Weights of a small GPT-style language model, trained from scratch on English Wikipedia.
Architecture: LayerNorm before each block, rotary positions, untied embeddings.
Each number is 500 + 25 x the weight over the matrix's rms, rounded and kept within 0 to 999. Layers, rows and columns count from 0. Numbers have three digits each.

# layer 4 MLP down, 128x448, rms 0.114, rows 0-127, columns 112-167
477511480518435526472528480519513476533484548531470542527513503488466501495515451534476481480485498489484485539508505514534553490506500480497510518497530450495469472461
514501456501507526516494487515470464482480524550474517517513484499502511487489514536519500519543543540495504577519497468483512474496524492474464492500465527500517490537
517472497523530489500502510505530526505513546514534517538499507446484480519516484506528512494534489482477490449514454511494484510484478550499502494512536449474491497469
529477468508470502518494488487490505495524481526488511464471478513463511531464516503505447462541479510515527504543467482491489525536504461544503487471504490469490508521
488527489503471496490465528483550484488545571486530507512473491517492498513555564492515495495491521542464478497492486507485474518502507541539532502514548478519500439546
506520496503544569549518512490487448522495523456513485526467523584520497583517523540494512483420442518505524533491509523524533503484485509529543542466517498520477480498
471530493512475482486479471482489487522519516509525479472500481493505502499487511510502476496524480503501473474484504502494495497474474511465458471499443565513498490504
488495517448509513496522458492500474467471494524505479488518499459478505489503511499478527524509509508479519495511475502513510498528528481516472492517525467470522555504
486467518466503504530495511492548544491479510507523468520510510506517491484500504475524488538480549481508474494460523547478512499543529503522490541520495479471486530526
516478490477477551509484507498453531538471464512570534477530510516534497501508478511457547503474500483476475493473445538501501532491422509517457490471504479489561512486
543486473461474465456512477457486510509555481491505491528467474494477543533513504517534497497499511503524525521468518509553512479501535492503537522521508473489487551482
503482503469458517469482495468503510464456498530510494452517506511482511475499545517477465475524486502504477505512511512518507513573488458507487523527526515485493537553
474492517520511515523488486474478500538465500505449493492474515514470518517528473478490479491515495524514541466483548506493503492546517480498511521493506515528488517526
528531535525477525488503456576520457518495484516509480522518476503519470453515445508474507505509509486487490503502467529530541511492480502485461519522470547542488520508
485471497493477506513492516498517529514495493483471495519502548510421476485517562455516483466490510511476511479466474511541512492480504511505468532501502464472505514517
478492490490491445481464457520500503481495525491500517472480491488516548496478529481563454441531451530481493486510489502553487554497496499491491476501548503494486516506
480504489481526529519500492517510526506461482527499489490516513509496486425483451501541539520538488531492503528532492501514468483486525488494472495476468507462512496518
525535469468477529469494487541487462514478479539488487481484513521491524527428500527479520506513511505522513517460492498496509479455476535517483494473505483527490502504
482538484453505480472508469477548456516483505523482479451513465477452532510479469531554460472520545520511498491503526513506466516467511501479514493482502494549467499510
496497489509512486497453492460503480519495472526511492497490495504518526503486525507508523501494532482514464486492507488530482476500489511531503512538541486495468486513
495477498483514490476503512474488474527512537541483491516499482527493499565481500491496508451500485502522526480505479472500526506485509487532525516525552485490511461505
514476458489544462527494513530519472489477482524489468510481476519475494506503513518505462476537477534556516472504505471507487537506502489505522497535466552478539527472
530524532536556485487513454511519502495460482484470510488507503465546504491460481510476451506471466490536495498482526515505458524503544506484484486471479522499488490515
485478495542538492528506525490527500523503499478527503508519455519518479510508459512500513470461506432556482470495508498500513490479481520479530482500490514471473507484
488463480539461490505526504517528490464491487498483533488482499504508500517487495490493534522469516501529497479494500476457516524544481499516494518503524493546493486494
471472523506529533533473529458475569511509489487516491501516528504466515502493492444508533468497517565526544511543494496520487502469522531511517511493542492493487466495
508507542490495488459490527450515472447506466479525522448489532471491487427467516519498480489478545522515501472456532517499497495476524506501559533495492537491469500509
485471510505486517544492488496511463536496517471530524476524471464503500507512504515521506505526492543502506503461505543491482475534475488476528490476494504516497516505
495429528502422475510546535413469459436525449379495560492501513501495484487432507467508524499482501484547426479480493492429467472514584477450486570495505582485495449573
513477498517535501528513490506526509509481535507503490539525476481450502518498531487475482468535482503478517487476537504519525490495514470529501542507511516478498539484
490472528505520462507551501517503496475486482527535559525526454514508542518499485498463473525490528520439493526528477513494482528513481494537487502545522529503477562515
441504496558477496478454557524486487491556522487507549562516468473507469527485465486508487481506478484494537558529547482518501522454485497487467511507445546513532541459
504526527487512489454499509473434492492463473530529522507522520511465521481541528527524495510514498471496475504478535482521520515496504515504503498492479521530478484463
502497497490534530471524556489467522504514508483446496538469504491502499484457526470502531500501506516503507510476559509493500472479520499486543464507453487505517480497
489483496496480491463475502501514525480509560534483482471474475489486518529541544502492493449498491522500518446463520522496503504501445505470520491461516487525477525514
472536494540492498498501506532495457495520501511518447520557467494454483506549468508475529431519504520510506491504456539485542488509486484485512478507479510534522516494
491504509526508475490516494505495533476485510516505433522510500486531499518503518512501470497493482466510462554496517531450463461484517509475507475485505526485476443470
479473489514519471548487492491519498484481507500501497513476503531522483501494548502466515512530503517487489549505524526553491487519469495486532535494491495492519523486
514456522531519499498509531486489475515483530520482559455563485518515459514520484488528498491512472499470527465468500515492473435470494486526481488512524506466473512518
523487547530475485504480498468532487513502515494525476497529463480492490522480470462513478508464480464484502460520483487538485498521534466494513521482533515515504493502
493500541507413515490473465534558490514514500526510504522518489491487516506512514558511510500526479463504453541510470491521462511492478511497523515499549486498504549557
503533488503480495493482529544499492503504529489489459497478525499562482531530494499479536522500508462515520474515509512511476515492478482525511462493489453507476507482
533530523501510536486428510468508482516513511483465488475491522525493523513511474485460503496529501558466490465491492512535505460466514522503482493539526504498508472514
509506474508477561558508490570507500507501564493501521555490482501503491540535537495473500508486491475511503519514511494509501495487492519497529487499572454526473436521
539537491478527519466496488480526531507502518490511516527537503464484494499542512479534490520521487517499554502502491510527552458525502538470526531549502488507537483474
495506521539526495550500480488491491503497458491513522481462533530527474483486476464506530484509504565503477488470510498519567490502481513516505472499475490483478475448
496482473474469532477477484541489486499516510512489501477526465492489502501506529528503544513477529488486496510518538506507499510487486489490468534473517477502498505524
482531505515531483504502489487517510503462476500484513494519513490511495469518507536491493539476545466453509537516516517478540496537511549537477493491500507492474452491
542492479543504470484507495510499554511503503551490504528501469473518503485498503528480490448470496523472458509518536520508485450498474523466497500499494464498493515480
502502516480489506476483509462493502480503477440502542499543493523478484518511512490492532521507488527525515566555507480506518498477508484492503457511514490510527483462
537525509490548537470518482477523534480518538502483523458453541550499435521477484491512486494499542516479485502521492469497484461493486462522526534553503501507516507553
523488470560492500497512512503502509525522537510483469524510503500504525531513515508485510413521476492520541475526498463430480493459510494519487470526486500533546510534
479534539491534450559487501531521546500501473496519490508515495531517466502557514487517489460522482484509475514515497506454465514506552522506488483546496493483500518492
492501460496513500528487463483518495513496528451531514511479530551510476512536497504525503505493494529489502493523468538551509510485456514486530479545523500498505521492
477484508438485525493487512531502557549504505530498508529534487483541497514491456527527471499521488476496513514486503517502542484503493493536514544513498496475490501515
540488473531512510501513487474496537519507475514489477515493533492465517483436530455520503500484464499526485531478472529511520507551497441489505508506486473495516458541
499528535481522504489465514518464465516477519509461488519467502480479525510468550491484505489457506455545500490491503479483472536517522504493526505453511548513440492546
483505496488510490489489514498503472515532482521471537510500517538551519455494519507504467499506498469521473470464515495497484523488506495475492484540517557475529493493
504507449468457534494535458496510490499527520519496485500512523529518464495498530506466467549476514449474516513507479489492475509487507513512508484529477447501510498492
471505521520507471503510461514521510497482482501494544439499496469460488495528520515494517472513508503469489492509545476511531513520521512471507528493481471480459490508
501493531492468501450509491520482526487469501497485511503504491479530497512544464520518495511511504564520505489477511480536524449453468474471474494505506509463491500503
504524503497488474472469502532450536562532450494502489497507482505480551518527523509507535465476480458460461520527455504490477487535501518503490512498500513481528467488
468501449496470496483529429522493519530508480496502478498503534518521464498524484566472509459481483516459512505539459472511510510483495505548525510501515495479545530515
419509496500515491483490509463469456461532502498515546514536511491514497501481501451458484530499556505535496484454503478480516480473534452534481513470467501516517486534
489506490520510500506508480515500470538516495538520469576503522528573490455498497476489504534473498537531533497488483444471546533523533513501487484497511504508495492498
526551474497535508447512536492553491480487520500524479473519522459492479521447518485462500525513489498528503482457482491460522510551446510481501483460473511521494516512
508487495512481477469496461489468530504504538505487433502484458502511564495485505544466527482503518465515520529506515492537483518492490504501478478449494518495489503510
500502489516521516511468522509509512475483489498523531486495573487499482497473449496482520542508554519487488507443525530500443528518524496522528485478488485498510465506
477531521498535543517520519488548484465532544496472505528492502489511522522443488460489477511496519494531508475477519476487495502533516505513486516494494566523463469452
540509467465443538509457465511542465511520501506508493511474502449495540492519469527531497456485516472519497573495477541500510519493488469472456450529486489476483548529
493470468503441511535486509486479481506561463519574515477436512492532523490557439490493494528512503503494472504511460497483485505461527485499475487523463522495512542514
470510492524526466509475517496482506479491479482514462525504470542524502505493496512558493476500569517536488517505452522502512514508480518509515512497474468470509487524
478495499461489492520491515492497470494444485497500522509481499502488566484550521498475514527509460515502524524481474486508538517498470451472468545443520499511467465514
551519522493493515490496500491491542499502493552501491508454485469466511488490498468488501502503482467510518513476518418483469538492522456503503508507562525494502546502
516512463532505507514507507512518549490501527533515497522489522501478523494509488471493498478506453543506479519499498487504485505519499471523517485543474483482526515487
506457497480497445485517513464510500484505499467432457453495507524504504523490513479470506494514495504522477507546477474479525516506488487491488474492503510519503474473
492483499534518514495488497510448515431510483487543533505516537494522472511488521516518521526539510496511544512462549526536482537519493485511496506503474480494434502500
540458508494524522505510490523477491485498453476542497535479522504532509448495466476482508511527530471461455473527470507499495506530509521478482466492489551475527518510
474496505475449527474551518500466498475493516477519462536506497512529464523466529524503465527517498464494477482570541510474435512488507509511525519487523534486494475468
477519552544537506518534555469481498496452483479546486514531512523523535506526502477456473551526479492525515499504502524489510482499471538504515516495467488491520492415
470458509487506472502544528532442538443482515485486471492510462463503528466501508471511484506466492463500464510515486501473447492485511447485506508506535521533490503527
513518466520454468486485528470471469489546526485501476493542528523500469528515449525474527544519521555505461500487494489504532509490493512524479522500499491507485515443
498494499491530556463506497510473463543535532480547528513530495523496507469518496520503456506502549503469480530502491463485485528517491562504460505516533514498517479500
492476561484485469535509476497502480489481501459494507474437528497505491466489520489506555527527481490506458507500498534490517463476470478511464497466459452494475501492
506518478476508471509488426459520509477472476445469482453493523479521522467488512470511558486507506527525507508528486489491475496512512502513499504502473500475515493519
499529488496487515468477496508521467533493512538521495535482499515501522512518486492487489525520506516463487487479494512476489457474473474488496513565458503517484495470
478497485479487503508457504484512500516569489515518522508503521566482480510465479490526441521483441490551534489498483496517489529497525495497525504515476511488509514478
477467485525496507528498511535523510455515516494462522504534502493475500491497522520494509496448485484440489514475500435479477486492538480492513489533479531500524500476
497465573498520554502510524538478487472487538467527509520467491491488460543469514479528532507502525475487536503540488452497501506508499500508512503491548490539486490498
465505491526481473506529477546539452504488497451488454511511522494558477488508485488522488490501478469512498482516472478480504458468536548504504454508483520534567509453
512501529487501495446513509485519498480532483504492508514499495494451481478504473513503489511492494475461482491508485485504507543526517547471490504477501490501481521499
515495498516452492498515519518473537468448496507505522493483474493466443492471522465541494503474507482444501438538510479492530480510499490486483523509534450504485462506
486504464455493541517499498503510495459473472508511508493545500502484518488527473494450510498471459524494496463500500497493517461534490486482505499453501496512529499520
566523496469488529465531506480501461510490489549465505524487458503489499460537518549500539559516476509472500499505520523486516517556501521469482503457487513496518479525
540529482505515481505546507528496476539456503555497448507496501507532479476495499505496526479479478512489485520546526522477527477492446506474531521528506442540523495509
489498463509485493518501551500471526514488516491454514492547451498473516488494489507489504513457525558516453442500476450499524505457513525519474532465532550504470480493
505501497470492476501508467473490460441506471501492505503557493515493497465483509499508510501503456510479460472535510518468512476514544503472532503524485516537534517521
544456498550513483523493493551514518503528490493527516506493484514510480485472502460498514501499507489500524537509462488496497549518494509506480473505470462466548499469
506533490453490519453488516492473530531495498478504455500499502526498502489460499494517502507467490493446515487540486473489482530494519490523487523519497506510532484488
494554481478571497515502499511503490487525474448470465478462504506484490472551533492485458524517486501452510507517527531504449506524470520478517499506528491502543536522
461508526490513475515513517490427525508520497503477517505440517496503486504548521514498499483503468503507521495481484520505508522519501525525536512470461508527429480503
496529535484529514553490498481492503552483482513512493498497495464480500527526498521525454536520518486480505485519502470532494494498464491517505500509533463548486523447
535488512514519447512477476550560504554469512496476497451469465475446528522519511477553450470510497421489490496496514464508532544508506437513529519452472488551519519477
542492554508466481493516549534525452516438535465518523504484516499529552508511473539450517491461448469501512474468477508514517492489495508502500478455530484523504500483
489509472496508520500485444512495526479487498472496486510499493503511545492507485520533499551487520469532482514561508474504511513483500510461497497531491512495473524476
499532516473473511498531499510529507467503521507455530493496533486500492498496485476486459507500483511499491510485509526511472476505531505500554472456510497487501528481
576452517534466504454506545540442544494486522502505483491498507467504500515495513525499479510477493445511535497483513510499543473551505507501523440489507493488485500463
475490499492500525477497475484500522488562516497501486516508508528526493516484457482478529464478486487515491487511525507452502476498502522485521469479532530522495505483
510510510462516462531450512490515472513503465497508523484517483506513516522512494503512495526483492496488505486510491488498512498532469522510456472557479536473512501499
526512476480551531503522501530509490499496493550483500511522464459514501483519507513468499522536534492490484495539504506473494493489514474523465537495476509507500485517
517534535482562485501516535499467517499504428491494501504512522469483457533497496508536513538492543494485498525495519502530467511467520487479475478508460481473490442498
473527504501513515532512478503495549471487499480524502498532492476524492480459505513553496510503531493551561490510492489486472453479510519468477515496527556509514531467
527543474486503468497491477499532508501500506509505435518506482479505493497511524489509502490482441492465505537537498522490515494498458498486507503503502497520511513515
478533557492506493542513538521521482460505523454496480505492514501489513496451497472516429518522548477501493525484494488481486501469504485528436535492469493492547489529
493474518514538443512492533492521491489454481471544532495519470510470528495515467495470463487540504515550533435509531547472486459493488472468467495497527472447492529510
464488491484485477536504476533537493543540495500504449457508544548492503517513524509453519503486518528609474515488468506509491484477459495522478507500524501451517497504
517482455480530511492521481499496542531509529500486484503446478504480498488484529512511509487463477525479512512431548489520458502504542521478515484509468503517578464504
502548461535457493508464527459468526491474490490456512509480514482493505525467490551518507495546521490469511501478505520486493485480490490490527504500501515485452509501
517515497509511474494502470543471546557493450495497548465485545493474483461509486516478547521511502508485491499536519538502479476504515529484473457466480468436475532490
469534466472472452498511457498501494512496494502497463450511488500532495522523490515509470501518481520516543492503501499538492511507546502497525453509488499496531519490
463493530477505515500520555473482483504552440495518516510495473492533493449497490483501494514482515472510546504474536498509460532504502509544501491507467510489496484493
505499492497456490512519506454508503500501545513444515508487498492551507544487468467527532500483509524479514506500503449507502500501466470507509492526504476537508481494
489471546484551487463503523493549484489467507475465511464474509440531515478448499490490545503493527508497514494476534475518551506497526470493524472466464523492480548502
526539482495495489521488563509472489523513484497465483506531497500482462546523452482508565465517445478478502510551468500523526526481513486476492491498527478502495491543
495450511546455506506519463480483500522511504509488470504530536521502463466507483498458542479483520488518487568497504516483529522484495508509484481497501476462498498480
518499536527542523490505508457468539534541483494508520475497509525492526491510499484540496498479472496493527501442516522510518497503423516521477518458469504534487529479
507486485524447527510448500553491503514493493514492518449471482491499507505520537495529524460529513503507492445470470492508493510444491510501522490531502461513511492493
483481469505548507497560483516489495477512490500509519481477502492530482482493483521472489516445533528476577482474508503481515514511499532515501535524499439531522497509